From a checkpoint of a small transformer trained on Wikipedia.
Size: 10 layers, 6 heads of 32, MLP 960 tanh GELU, 6M parameters.
Architecture: learned positions, tied embeddings.
Each number is 128 + 24 x the weight over its row's rms, rounded and kept within 0 to 255. Layers, rows and columns count from 0. Numbers have three digits each. The size before them is the row's rms in percent of the matrix's.

# v: layer 5 attention value, 192x192, rms 0.0921, rows 43-95, columns 128-191
# o: layer 5 attention output (transposed), 192x192, rms 0.229, rows 43-95, columns 128-191
# q: layer 5 attention query, 192x192, rms 0.109, rows 64-110, columns 128-191
# k: layer 5 attention key, 192x192, rms 0.105, rows 64-110, columns 128-191
v43 094:110107132137144096148093101141093116146088130113133134089121143092147143164141089097123140104137160151088130127161140135124136117105124124143110111137162119111118110124130152141141113117114100
o43 110:145134141111107140109176152136136141097120123110121129126120136116115161112071145153164140125121126156154146119100124143122139122151120119087165160132113130153143127090152128131109133162139134
v44 100:137158125151130130125123136154149143110176113150099178152100148114133125119088160099101130113132116169138138126125136105126152133172134151100114141127108131098122121081150126138124087091131172
o44 104:122107082104129148146144155091132082122131081089163132103122104146140123137175135121146141153120122090129109130110142145115127122098137102121140135126120148156101099206086133106140167157144103
v45 098:134110144099110133149114105140137127168140154113143104140132125121101140090124127162090091120097150143102119171144115109135118151127089159079124104082135116125121124141117132173102126133108137
o45 104:162125101123160122066085094139132122120123133128111094107087116165102111107118126160145166169131060094176115122111138168137186101115152140128133143200131170137156120111127094113138136119146116
v46 098:088150105135142137117133173175109149161139091094166151156139119138126130127164135128122131115148139118112086119153162140110088152141160106117172123128165138128088161121090136105121111105130143
o46 106:161116171089104135117097129118129100102119157155080125127127108125146123116085152114115137140111098145117135148116113114129149138118077149152075140168113090178148130166131135144136107163124100
v47 096:140128098121140150132135179126118117163113096100126147114115140142136136090165124124111053133154136091120159095133146137174118160135130103115140108175153118098107123117165120148156138179157139
o47 101:112151161099125112133164104122122184121137129156140137106092116114140111156118153088090148138106144189141082164093117132101128105102102167143116136144133119168150140147140132090104145089130148
v48 102:128119114122092116111149160129131151090116106147114139101121142119193145112123118119122147156107151111098126179123138114128138142117127134127141130153146143084117172068140131126121094099135073
o48 104:095127162150136094144133109118120142167152101105157113126176103090082096193156131122136085088116133165133142124124112137180140143145127129143106123151103120128125111172123155157128175152143144
v49 106:134147142110105141147095123172119114128109136117097131147115119141129139121074170107157156124153111100126097147112099100140121108117126120077151116136114120178107159120090136144158094103094135
o49 109:101103095103136148086137137099141107092147134120125125119141103146159154115169097178109112100132157139151139139178111160130091150097112108129132155115102115134168107109139109116118177178144124
v50 102:097102122161110136143153155102110143149091144125131127141166142158146105138110170144136114105093111120117125110121151126144131136113153149104134127150125152160081176130142116148135080099090164
o50 117:118106180126123140092117088135135088098180112167131115126117093114106150082110131140134147154157128128139112139089125125138143111135152120151093102087139121091159097159125098128124168140187122
v51 094:144147155157131114139115115123084104161138100146132072109179126115135090191146119155104124111155085117137144160086164157099109112140095156096178115118134129076095102114118115135106119105134121
o51 103:114146114111116119126129114154144150091105157089074120122111137163140190071112147136130147157129150149116127131122119102125151118135173119150086131143121157164115166132105111119156120172145144
v52 099:159080144137127132138172154124111097169157180105116148099150181153098121139135128103062153121152153115140128120117109124139134157150153155152167164129082112070099140145161110117157132160098097
o52 104:123154079074114109121101111144145153125107089184140106133120115165113114089150129166186145103089126145137113117114108148135141106100101128102098102145151171137153072125126138093133095135157189
v53 104:138108121099152077101109127122111107160129075103138165142123120171135116140129168161143124113099144153107135103062115163141111092192151150166132109152124152150130122143115110154129098126144087
o53 116:129103148119114159124152103130122166114131170120080118124124114084110106097154117100086136155147114155121118126157110135127164139102116127077138161110112107143109145122161073086106153151144154
v54 102:130119150177097088131119102123139158167096136125094169133081152118145114131169150164174099096122128120166133163133135131121134170092136095109124143077132102118133132147106116106121096132107154
o54 109:115111111114123156120184147126186119109133110144167107104158088154104172078100144099097119151167107120113122118095098152139111106110113159157134123160158158111121142116144119118129147147151091
v55 100:117119095156125164151131118107107150144128079101114127134087127105158157140124135138089111115131176136084139094122159136160162101077136170125170117140141167111107137139100139117084144134135145
o55 104:104108161102131097125125143151131163113121151143117141101118145113133144098121109156112160117147091142117139176161146144126099121168093126141114135121072116129143075180172085145178135171146131
v56 105:174109143099133192108166163130146154117139122121104102120165140100136117119109141183126128153092128129168147097135109128118059140129135108154110159154118137158118090109170149171108113147106098
o56 116:119148125154165058138116124123126122155153122113159124167123130126106128174116124113122141097157122148090085096095143120120149118120149181130145105104150139107142157135141146093124132117111174
v57 109:106137136134141100111130128056142155137143164098107106112152112150154132174176137151094132125116131117135110078111116109145103080161089131113146136081071109150098120096157135141129108124106122
o57 112:143124157130115153139112187187091115160108077140133129144131126106172138130105136101156123112140111128119121131133138124100117167099166100123135120138161158117129121110087109115117126113121173
v58 100:112125126123165162113119117118104137098108141126144148120100068118152144108150145170091144162164127141098136127144070097141110131164177133141165133113122129123124171126110140160123092134116122
o58 102:100152135153126122131128162112102134158112105131119105134171145135117140112102141124147087114084138130132131165091163156118134121105085110143141134145094161155127099150105132134116122113123145
v59 102:134129105139150138131095127092113134110192189139112115092129131122137144170132123131125143159107063138118127109131138157155097169113148092131109118130156175120144104131095148155128103115149137
o59 104:091156159151144150121143140140136133135094121134161129147138133132140124124120144130136102123127156133152136124110082113116113101147094149104143124128104076118129135147153152107156144142107106
v60 091:134121086147168155145150121103135097161159166125107102162070099141099158125148093146143120126134139118148086092103117137121116121144130159128083134153110132116150129121127157104186153107103141
o60 099:166143128135108123116137135161157157098138100132165157082164176128096125134091107090107117126174101104128114137103097131113132144136123092138188139116157138123138132170168111132102115162135114
v61 101:120102139079218138139119134146124105113125117114108155114148108166159138102119095131085146098126142139111129144126151166112132154117124162100126132120113150114115118089101137119137140111144140
o61 103:146163108132127083115123083150103142151128143147148087145074168097129158153092151126174095146148112115157153126128148144134133107155142113129101117129131119141121101148151125133122129192119112
v62 093:071142127098176110078128140134121117090110126090140168104108099151136125126144115141161098125129098145131172116139131101114175144169110135204142138162157141108146129133176100098139173113117144
o62 098:140133144169111164204136119085128147154122108190110083093154160116133108138141144118083139137097141102084090116128123162100083155130124153107105157090123120155138109127100123176117090146131131
v63 105:186120119135132093072116098178129204136108085154125121134115132149113108138093163179111101130105144100103133119128149161134178176105114133127146124129110146107144127091123099120150126140117147
o63 112:058126174120139167145140185115155072145116140109093141131134120102101128132128097106099176142145099141145107112101114124111119117149148114084094089139098109115130148174165142133129137104150070
q64 096:133129160146140064156125136140105117138141184149148131093148165152117121098089178156139121125156117135105159165128106138124120154116137153125100094088097112103086132111129138121125120133186139
k64 093:110129129124127132119150161101138138131164153144085141157141179142105142103104114153125138107112131157152128138143120089148139114174111091133130123102113129152090113106151099107161177116168135
q65 088:175096118165141089096106182089112149122122134158133100156151154097119132142088148131139146128148097157115161146158130134139131117083128144126127111126169146126111135123134116088153118157133138
k65 088:155105116116181110109150091149130084127145125131104136115088131152125108116124117133156146138113155141107129136130122151107103093135139102122129125165085141117150116086104131157129124090057143
q66 094:171091118103123171092160108137117125135104141125138131121126128123137100159125116176171124108125148134113161099106138128119141118151087148153170085110130137117063108124111149122128122125125095
k66 088:128118144092115159107124130118131152134151155073162147103127141151144114110134134116105135090096131127110156150092089111132130111108129146105126140131139127103120163116125142129114142133088077
q67 090:130142141132098152113162101186136140081108148092073122102100146157097088134097156107111161119158120111124129118171104113116198138108134126119093140158122104137091155134118106067113145133110114
k67 089:162148109131196125154084177142121103151113124108131130136122120125125110118083182105126129129154079137131124132112116134116131108171125123132153169130125115112067123182162112070139145175151167
q68 085:111153096127127168112123134125142135184095124096117119115133129142114120124129128074076120128128079151126152149143115120121124108126099147120146106130097107148143100149106099169093127130123099
k68 086:126144135120134105112080091132128135139151161152130167091143116063094155146132130152112142121187141142137203130119141156109065131125109145130119088089146124134129119128116097134161102121101100
q69 091:126124124125081115158156126172125147115130113143115141149159152101146118158144152189152145122134150183103144122095172132095169125099128140147124131118138131116143083100091125157149096091111155
k69 100:131128172150194125163112124133131149134111118149106156157145147105142085112191090133109136119079123143109154138117126109121145137082119140134136141157141169123172126146149141105113104106113156
q70 093:142112152085114160145074118139144128145126128160151171130144134142173113088071098167125106101107117116106161103129140154094110163136088163117139145155128105126132154124136124124102161114149125
k70 095:135126092124110133135111138147121128104096151134143112125063089108147114137149145119058132147118116171145104129088151127157108100109133123100143109151112132189117147097152136114182099116121098
q71 086:153110101161099093120112144114134083099147137132146136117137083149116089128083164116169158091112110131131113106113127086155101115171112155152151139129149143145126136088111158130120112117138130
k71 087:143105113152139147139123172170059119120134151097116087144131169128138145142126147152117131108102148152145110158130142129165193121142127157143169132122107121148106118107138116113129145124126172
q72 089:145143137121145173130118118162119133112131161130173089163114157134119101105124131136134113144133098112112137134138133151091134125154155129102099118101156129110093082101110103116126149175137133
k72 089:181144133117096100140119159153148148116139139143180129108135138138090146120143103146108166067142112141141137102122121133109154126108100123162139094097120123115153114129166079095125087150120093
q73 097:134132145165143070129166083106122129114148092151103099151163098145180123167153121133090123114114096136106102118137128127085108086107133098131161136130070132138151124130095138144136156156120101
k73 096:124100138113130112128096172122108092113126123138118105156170127136112119100117167125096118153125169104098110107146136124112136125062117138161125134127140156120092128122162094157131121189113139
q74 095:164103103111135170118127155126125143138178144125134125139118175125128167118130172110119144135140129063156114108150157108146149152090111083110114110092153130112130133141109107117119141146165149
k74 091:121184144112117094117073088122137155117158121108072148126142120140169125122138111136145105146135161134146123107085124124134103148105155102143086114114136148113108158166079087120169157131122132
q75 095:141126155150118108152140114126159099103142119101168109090155128111145139109119147150132163108126142137132143101173129129164067154096166146145156080079152125113112101132142137118130139130128128
k75 099:126144147119073144138135128119134102093143126137102163154121132092100140190149115143130117110162098152133120107110155065147099140135114154160163123147150133159098099061144129122143101115094149
q76 098:111052105116099151168134157097132124104129135157138131113124182111100145129121154170152111144114098126161074132143119154138147135095131144108196140106120081141161105099133158144100144116127163
k76 102:118117148116102123187138128153121082155144119097090112135116108157123140144141148155133139141149074151118143137079112155135163087122139111108177168136150111113148091129142120112092128144135101
q77 090:141116122132139153114087142113132120137177152099104156165109109082146142109144105139159143144109142110153148123102070147117194141161116133117128114063101143170113171156143117136107095126172133
k77 092:144130115167074168114149175154149131091095117127118143130098135116134129083128150111116118135149141128135077119108113111098124123154132112107107159162139138140185174088107144129102122119148106
q78 086:159134086127167129130117135105132117163093164162111150125168112099079136148109124149125085109146108169137144124057176137169103143100104134115144096150143099151113133099103133133124105139120146
k78 093:114119128148140153120118153140163094137128096121152053131118145125098152148093129111137185141137093105135174110116100153117096133158149145105119168153118119142175112103158075166141129133144132
q79 089:096161119161103083195160117107088094153130115133114130178157116111122130104148116117103152125172105090148126140142132114118137161107118130146107131134103148110122132091122163116120136147119109
k79 090:144068136174108109124108126112162184178130156071138137130127129132145137158124121110100184122128127141127093113115143151094101115124122106164099145131124125118113122127135133157139129153125152
q80 090:105139161088138146125157118125144128116073128136093128151124133146124125102156133103101162126151127117114134150111093067133116122100107138127104146166175114143155143085140120143163075104102144
k80 098:130132135092127162138125136132129153125161182170142096091140115116158133145100142108123080176120130094076156118110120127096125086118102141149119152088141109114121176102130118112170102125116134
q81 088:167120138098134162182124145145079137169120115096169136143074149147113162126128164128137145132123098099137158098114154119126152126130130090134108106151118087130150167118128106160138151122140127
k81 095:183091162101132111174143115141121102101119117112157113111174121119107147140122120176122101150108078133145099115133089166150113109150095142118154131092114117091113143118118117126135122148132105
q82 088:128143153145123099090085150138145102127168090094137137131122126187131145128146167104110079149136101152126125165111080152110141123092137131168152124128105125158145159150159097114188102168139113
k82 095:096092113123149089167133072183101093118126121126129147122094113133126158103117147129152115129114122114139139154131169115173092168108104121153129147146117147142093135128187107129137126111132133
q83 097:078116162134158129141123078153097139114143131163077146139117117118111105117164113161154126137134105126140119112114123084145094153101092137146142108139092072111143105124168185113154156136087150
k83 092:158082127166131158106130123129091159164136116143140121100116118127088098133132131154099121119128091114122106147148104125132128151123067118131122161084078108087145113089188149114153178125165093
q84 091:134127163097147127150103131121083103138122141129117112147147075100181119153126080095098147152143068137117132204113098131116131086142152150107128096126132160107127119152107120142106121140083138
k84 099:071106168107145117159113066124082121138150117149142097092096118142150111120129115056135170138097165099141131183080128132153098117150149173101149138127138137106148136136122086123121125139128081
q85 090:116141119148113118138130116105158097111169127144169143112148131115092144137138117118144135177063158094115150139135117104114088089126102144104112133132143108127151177101129093123131115078129132
k85 096:128096137076170101136107115117152126146055153116130145112119123178142124162126102154119153095137128136096118075105145107136110136102134117119110114107134106123154160130119154130109096133149090
q86 098:151155132127170139122157084137121120133155113130114075142121152091131092153152118186122128104099162112158158082159121103125162132137090111120111110132133128151145165119089164116115188125113140
k86 097:141158150101148136119163119080139116154144160099147112128117116129108074110150116140099141116135157075177121073141149134140149140139118134081086131127128110112129116074117108121073121151113154
q87 089:137114153128130131161128102140114107122151138193123118099137076126112117144135128119123130104117136163125113163125094087134160141193135131119170152081126146079105124100132139149103130130154137
k87 089:130111132118109168125135141155158135130085168132107140100093098130156146104122176131127142127163110122122105119173080132147161147140152152149139137123116162135131124151153118151120158107161163
q88 093:157154169087102131143140142094145118116140166171124106114069121100121111163114138123113145145128122094140129107155159131077146156123133146166143160129126095174124115099117138107096115134111131
k88 097:129110156126140112087124111126115143148125138125098087062107137099136153133136070147150142133122102136122142122147113152116110159092159097158124131131119126132137117157156138119124092090185112
q89 094:089146077149124146127112124117163096140132125112076152114121122125131106147130138139113099170150130170172143106116089157125116125115138116104140181124135141125124117140170130127093117108143136
k89 091:107116140190124115096188104103125114110142110144134120128148139158111134112130121118152101097153163163150153157094151119122128151091119170121129105099114101127146153154140105122128098117102128
q90 092:137191150106124088095134126110134161136118136132131057138123094112206135125131105142087129137085137109132092169089103117109126159123148157123104117111165143109170125171196119126114092119131126
k90 093:095173109139101157098106127098099125129119129162115156136132109120140119094075098098135134155117137101146118128105146160146139164145091128168144170202149104128131117090127157127148097171152110
q91 090:161154133173127132110126150118188091098115101101125126158142105134112163175112123173117160131105144145136108124157097166155146130161122132101122153171180113127167159084096113138111140146130106
k91 091:071189100124103073170144150134122142137133145107168122144116084125117145105115102168114099113116116138139138125122130137163080078129117152115134124157145135110198177096151064130098058117134112
q92 089:059137156131133125148118129144119181128099107112136093163074170105130135115139132088128148126088172134147124145137168141153103131104171182127137135131134117156105149117147074133106100141125123
k92 092:158124135098141106168128136156148107142114139139135126121154129127151097121092107156137131120140105163121121166107109117158097144190151077109199144156136118162091136159091081141104104131092101
q93 098:155092144091127138149117130103117112131132118102124159118148163148134121073144138128149142080133140138119155132118103061157158150124070140139153155094102136122127088139131088130070123173155118
k93 100:110102108142104116151098127141084152119116146094115149125149147125117081105101143122155122128107154120117090116115082102160153144148123144128155136092085140118106122109146082096141142142121134
q94 094:152076180176129136142118110149112157135118124164121061140160185144133142090086140104121118138125156115131147122096138150112146126132128117110128110149119129125116103115133120145125129140121087
k94 097:123118088154116093125115138139091137155096139141107090155161088128139121119145107090102113120179085150112163135111154158105144130171143099142110142113120108105122162133126110148140109149112140
q95 100:136137125105092189164142131124133110155117130143098122126090150137085131093166179126137129135153109094107143130187060123113144125152104108116116130111122111123138132120132153099105125111159143
k95 098:148164107105121104136162117132103121138134144094097145149111115103155139119150135130144138114134099133130151188096101066156160107110131106149136142132140147146177132171104154059125109137107127
v64 095:179111113132132127153125137151131171123120135166148147089126119127121192164159105144136146125151083127075112113146086120114137138151116128151111084118123119122112087129147123138125165123150128
o64 101:130196165142120139107115126072137147130111112101118109154136134112158111099083093062126147097063179091133085142128104122126122111077125130169122180119114164154173152187115131114118140115117124
v65 096:141109123137134122122142101102112114111158133169135113166143146140168120124146114145130129124104112111132114174130112106152085146164127067155132116173150144160129138139129108121117128110155104
o65 108:122127158182101087153124120117154105151115136128099151157106103105108150129100131069129091121172102155084109155123137099121150152115147146126124110114150115153109162126140142122161107123071134
v66 100:130144101138161127152123142106155119101136151091154127134135157096120116147146149127123120131120138133069105116093188137082089083136128140140152072111124178101147087150092099154094105121118159
o66 103:128090136142104178101126128112125154145121116131097130144115124147125094109125110113205168130092115083135149166129114149144106153109083089136111185144119160133104110122097127144127146107128178
v67 099:124151131096137115135135158092097186145083109127121155094090110125172128159093123156138110140115121111126104185140128116121107113112161141143108112145109135120110164083126113122126116162137145
o67 096:143106122138112160121164119149117130131106141096147136183133157149095117131129198107152118095155183098163158085121126108144118136173086122134106123116133113136096109094128153146112183143125143
v68 097:161143144083139140127124079063131127109137116139114147105122110079149182098173123135133168122115112144118102139167163103141131109082109112135214095130116130138133107138134132115111148150121144
o68 098:137161095159088125116135129152128135140117145175135130103110117174114076142107145135148115124083112149145142090069140149133099132138112171172108130146167074121109093109154112146113085126117098
v69 103:139193088134154157100106128137116102115138137127136085128190137105087136136096145115130095126129124154081132160164085123125176125126143173140143120114097124126122168127126105121141125122138183
o69 108:132106142141107136156142158111127125146108138141102117151102117108167147132169134164104132188114135089152079102117142181131131083145145102118090144157148113132192132142107140148159133108108093
v70 098:139162124113095175188132154156157133160178163128162148111127122171108124130138109110152118153120100179127124197105121144157132132132151107113133106133119075092109150143107133129142125137154123
o70 100:166071108184152104118140069091112118118142107154141118148109114106151143148143157151118123102123165098134130134140138131099126103133123107115143187108135168119145121074138098130121101139089117
v71 098:163076158114169174110144155145121115116108117117144164136181097148146120137157116115111131098172117171081101156091106157121167130145141150094122121098141152136115127116129122117137097140128101
o71 097:161125098122142080110095099125109115133161156143118123108076179118073128161100111174122156119095129150167147096139142132125123127169102131085103161123114136088158139157123116132081157117152137
v72 100:115134129153097154149125161093118101109152092126122133147080147106086155147133107144071091140095147139119171126114146183161164149134119151112140106089066133146149113113110121154163170140098156
o72 102:153138141118127114119131156090104134138059113121112117090159104128172117125120103120129138106124113110159137153143088127099128130135149138096131138150130109141128168114132132135128134121143127
v73 097:140111137083091107093138141127108106144120083113166168133128139113127125144101107144129130103110143119089123142132161134148168124180135112118142155086100168142090116147107078120111115154124130
o73 100:148133120139147148089115136085161108096171176154098099158146120110090134117111128166106143146150114133153130094111133113128141117077131145147122106140129120104175119130124161104116140092113128
v74 093:109137149100103127149140111141158135115150112161170139136148156146129133121112090155120121152083154091148148108135161147101099115067092140149139084164136145164084110133140089167091092140141097
o74 103:098079118092126142094120130150123142132128114067150143129126116132148113126121147097128121109169091146120135125150117132143148110149143140167119109119128105120146100129100169141155163091129135
v75 099:129126157154168140139140116137136083090105119126135099097145150127137095105123148098081140119085125153111130126156151146085166126117122125126171100151120120116089121099116135144149125160125145
o75 101:131153140150107122107138145107148138144153068132141116179138079074110153125153102154174114147138132119103134097109100150151089120154145103157079163139137143145194130131135121127103104113112107
v76 103:116121134164122119109127138144139125138126133112117153176122080185145136148148107127141148107116136129120129090121122148129160154164121114112154128115136103191132127069176111096107146140160131
o76 104:152158127147141078141083110144146114125142135123128090114155181132105110122133129104126118126130097132116142183167133148125140147147147167159117145156167128114128157122113096156156077127110108
v77 099:105166129117100126116134131112134122113139128128161108127134137120151087145142136137110064146163159111160184130139120109153125170131152118175134113147116152153136125141146136141147142113115130
o77 101:094104135125128094134116130151141168128104178139090171098137134128135154126130147107118150111122137125096074112148145120136123146083144099128149133112128117118123137112132155151127116093106164
v78 096:141096131110161103110119141134163143110145176151135125173172125116117135123123158130117125123106095128092115211151120075113122111108151098118111126143134104113144096072090106122085138079118105
o78 088:146114116098085167174124145116095114131127139115104124098101141163081126136098129147104104138156161087099166136127101142097130159146106138143121098101131122154097137134121156135120112097112138
v79 104:079131117130145196119143146119109129114134187111179096176104116128115131127122120108127114157168195129146086165163082149111079127113124152132151119120159145129164105100112107121111132163149102
o79 109:158150102142129071129132151131134131138133120173088148135142151115157079093117147128143093091132131122108167114125170130127117112096117107138108136143134132143113098113129103149139096111111133
v80 096:125153119077127141156090085156135148135110131122131109139149169161120144105164137119082138165170088084152123121096137103150082113097096122120100120110131100144111114125130136126062121122155117
o80 104:151141134136074115152127143142130128142134146109132125115137089121153099129142155143162127098113139128104122156199141120113111107127106132141145105122128182159113112120102092098156145133133123
v81 100:175087153128086108104126119133142149118128117115046122127161131141135096150145125124117111133150092165163104139099160147119141137174109123104137141152101172111120102103137131137150148156100106
o81 106:131173091139179157116084091142164086182122121143131129138097106162126147134103083131159146149126162104075138151149137135094127137147127164152088118125157122111127112142118125117144140140164131
v82 109:133125125129145151158107142074156151115128159126069161074128155169124122160128116108139138112111062142167147122084137144110168135154123157120133142143118153122149114086150098119145150080162117
o82 108:145145127127105144073125143182142132121100109117142128139096154132146117144151101131133098154102110097100117130117150183086128123129129134106132120146126136139106120171121153111151133097097161
v83 096:138125101130099127181131116110156144149108130134109118132148137145120138176157142119099143160118165075136127125114129143103119130159140124131122152140112162144086142167164116153160146153168120
o83 098:148175125169136109121084129108112158108110106123125118126138103104139154109128076083126112124132121171143142168128124152111146172118174131135111138153130180111186125149142112141138097125085095
v84 087:147105112102140108093124085109123096127098168123129101123150134151138130085165109098160109164110121121164153151108140155120129096129127132108105165117148115115098158103153071144120151150101113
o84 097:136098135134119125168100150160156096151152127139114129150157135113096104180120171124098133132130139123099075107167119131143155131127123154098149140152125139139121163154127173166133132139153161
v85 101:120140135083074116117074134139095143099128126142130165132125133153098110140128087119124119144142144124149133087140135131126155117167106150173133154128122114144169137119115100110140152116160122
o85 104:105123145084142113187199129106120076134134155109165122125111060100163100128147132149126137110122122122129137133136113103130113121131112139122107069133133104131118117085123167123113116105109164
v86 116:135135141131158132149122140139150158181130086163114144127107121117141099118118116071113131147115161062136136147109168108138090112104100124130101114152125102133134141149112116136141126153112137
o86 120:129091117152110146116074077144144086137145128131144137103113157191126144103153172137167111125165118172132155134153131094108168139116164141143129099092115103116099135115144130103119126165152129
v87 097:175112119154110138078171151132142124101127113155144141134143156095125134110092133157120117155115153092166153121110119124122104125114149092072098153113130137114087130108177165135147152146095105
o87 101:108161191085121105151090067127089111167116120144154130119120130164100127171155126129119148127135128133078150149174116094115138152099099179138136090131149112118179122145108120136144105098158115
v88 090:099125121134126100117123126115092133149114146143168190102136137135121111167143144139133146122141118145130154116112133096112182145123135136132113155145127116129152125132107138109099114131055100
o88 093:118106131103166154114069159133093152099140148115131131118122151155129119109102167152152096130114141085167144111122110143124179120157122132074160116132101096111094099146095162117128153129131168
v89 104:123134133117135129129095118114159117125152106114144114148125172106136128094157131091131073094142117100119137149100130131131104133088099165106157140076104113113145124115154176146119184147135138
o89 101:124145117142104126115104119165105121118136113127114138117131131116132131166121096143168165113129128106127127097078141123145147133120140111181098183172103097111133089102109134115139063123136104
v90 085:155118124107146121097087107130110163137082128124113131165146143109104127108104161138150124153102119139093087127112123114106130154131153140141109093190180125113119143131081092175149108177106167
o90 102:089111133177141129165166135133121107107139130178135123142131114142130148107146098114111089076155111126119171102121148134152094143081128124102127136154125128145140134130142090133125140121124060
v91 105:121122143154137149153109085110177097135078121128144155153168108076087136161112107080130113102121115116153181136136119108091103135120166151168129113167166111127079118167134095135115116157134168
o91 101:111102125124196076088124126137096101149176113159104114093087131171135118125134126095098145129170148140130058126204106141140182143132097099151134159144098120112143130100152158144136179117142129
v92 102:122131113078136135171129148107100137126126150160147126111160129131134131142114115121097140160105151125125120119090155098116083132185089140181141124130109161084122120171091123165088142166112139
o92 102:120143109192114136100127086122137115121147140155131177137155129085095116084121107093182116083106124106159107121112087100181137093108145111107135136109113137155137145111136163149147095124118137
v93 107:184124138161153109101149128141141142116160156078118123132115120107130135143115133160149134108169152137112121089111119153146114124113142106104103139154136114144127120147105151125125117138126160
o93 107:070162139080099119125113096118168119130147102114141123145102118098143120109152073094093113141138155131166088126146129129145141154138142168135134169078119130108171117135146094127119136148142121
v94 097:101143145093132133118128080161089081127151132116136130137081130151058112155147122143122137098166112100128142131135149171131123112140117149153084131150088148117141134143076134184120130133115147
o94 094:109129114128114127143170172130161143094119121143144131149175107110176130097130126119176143108094118115105136143145125128145148111128083116142114100079151122158150187078138097113140101140090158
v95 099:148093148095156118109118101141164138083162115125137196149145121113121146108132145135098154115120109123099138124122122136110111158122148108121116132093133159096134116145070146096146136152117071
o95 101:157162130136085151125132175105124108141096099155136098098106143137101102187102145133103130080138126143139128106113125111126107095175094112121129116116112067145117126126153159147103082141127144
q96 109:098098118088089157141148133116094168144139144134124106126139076119138080151124125128160117167119125111097133183122137129130148121120135175178177080155159118112156106124068110122099150129122132
k96 100:142162086120101120132137157147128170154117118129145141130111119112112113071118115101113097146113165072086132066132091112089108128118169137137104138157151103116086147070132091136122099135161152
q97 104:108105105084126159103111153100117121136143145095148174122092109140112100132135090082157089127133149085121145135113170120134129108110112135110151110116165141130132141160123113154154109105126128
k97 101:117122138113150118130142122173116157142084099134119109117103148143155166125102123124153153147139106111126117135152133076195108136119125087118112127121078087141105111099102166122120147100144124
q98 098:146147126107138151154138134096103124145117105120126119121090130113172128199121106116134147154095114107104178132175131146129128130095118165111116149066189182133109177136076121119125161103128150
k98 096:114083148133124138137108150160121097141125146067136091116147107128113141137095117147123125106092129125154093145129128109125128096191128196090123115168163138159097110136116127142125124170174139
q99 111:160153111175130108092136113093102147117112147129122098059142128147123117137102088074086138115130132159096159123103143162117172150121166173155123097144140137095096096139142074126137148123149171
k99 105:109157148080189104103145090137137175143122138199154104134130090130072098088136096097135130125108086103097112124116105118133160145120123131107085151127149144096182148160136087119110104132123143
q100 097:111126112096081132149151120135106090152103111134116148087117079090122144075135091128143159142166110157118082169139126124123109138160107151120106142113115097117138153106124109111110089114122126
k100 101:139118110116096169132131161112149086130124128090165127152151138139139128084075124122147138163077120143125081103150105148142167140163143074144105159168146126109143118152136132126085150155119103
q101 099:174110134111123136098137125131114116137120138147102152126119117115132129180102104146108148137120142136098104114112118087113124118142121107147084156132102136132131154088106120132098122121144116
k101 096:133114138097118148092092134160144154127158134114159098113146141164122140099133137112142143152186133128092149138116066123115123124106144084117121076103149130120121112149094151110142122136155156
q102 111:127132173137136091136160141127125108134160116106179130139140113136072102126148080157086107129139119119113146156161138105114155142115149152138091074153127135113084135118114117154101155151099132
k102 106:091118149157114109118113116146111177112124105133166093165131125141122129126101095079118109109109145134113142131148113138096095126144110125178093137094138160144130144069097126133129103146155063
q103 102:101118142141117143088131101148108161108116139148154080150174194130134140126136120127115178123126126140187131101139194086139126130129134103151175134130117081152150136115140109118109129089109134
k103 100:074121121125155125101101128118140133143137121152089087140132171120123146144109110140117136106124130123128162127103112148078151124130152095139092106128122151116145135156124175173171151097135125
q104 112:113114154119122144147137098148107166125143123118121141138138117130123138109112156102156116168118149133141083113141100148138122153096128152111088143151145115172108125121121135166135148123146064
k104 112:159118087146098138104129176169178178095108132143150104140161115136182146104114130147066127134174099092117102095112132185112148104152137132145137102117123137146102154165126159165158142113136136
q105 110:150123119122149098155120128156145129111110111158159128107131103111153100095131133130155137126137093120134111144138136087142124089136108168129102127171118177064137169196127202101143107123119147
k105 106:160105153077106134135120153125090126156133088133108178100103123138137151118095123109104110142138115143133124108176124129116154130148116143125116131135118131136166146117086126110097179121110128
q106 098:139147138121115114127155106126148099116114109130097136086156127137189114126208102150125099143109129152119126143122145114140098147141108143148124136114100108077128089120149100113163139167144115
k106 103:134142127130149113144097112090125128169133121116131139083096130138088103128137137141148141121134110097117144107160159110132106167109117115087127140169144165142121094149159125106126120114149156
q107 106:155117142150107143100131152097130159075140112112123105120136134160106138102147147142168096133112123110139119134123101122149126098135132166125173073077091149166115101141159138113134176162165130
k107 110:125202108138118118151131157107152115144104167116139161134100108090103135082154085156145126108110086166106131152135129163117141126114181116139166155135134160143168114128119126138118112172164142
q108 109:141083108159102160123167128178124138175105128074126133111149082133153117108126105110124113097099134133147127141115088146145150107132136099147107131111109102124083114129129150111098152151171129
k108 107:139129119135095133077138144112111161124125099135150140129112133095135112157114148150147141095111075126139092117132107147144097147181151128068138122139146166157130146134108126118136175166162127
q109 109:074118115155111103111155126122136139143104111156121166115154119132097122166143121102129151088128110124118169111078101098153132155125135146161109126145157150134102145071130157144114093154096121
k109 110:101087158101159081104131094138089114130120114146165131099134191107181132153113135108124165085100131086108172142119122131170093149115126142140152125138106102098169136122115150136152132157135134
q110 109:137099104154142092102096149115113105135080106117113122128142091130106078187125131118136131107131147119081129124149155135109133129128109156112111100114144128135130120110128138180166122134150148
k110 111:113164159171144109113144141111117113116109135170155116099123172150093120157112128075088111097109123174121142124143101135129160151120132115107132148150122119110104104129102139155163091086147149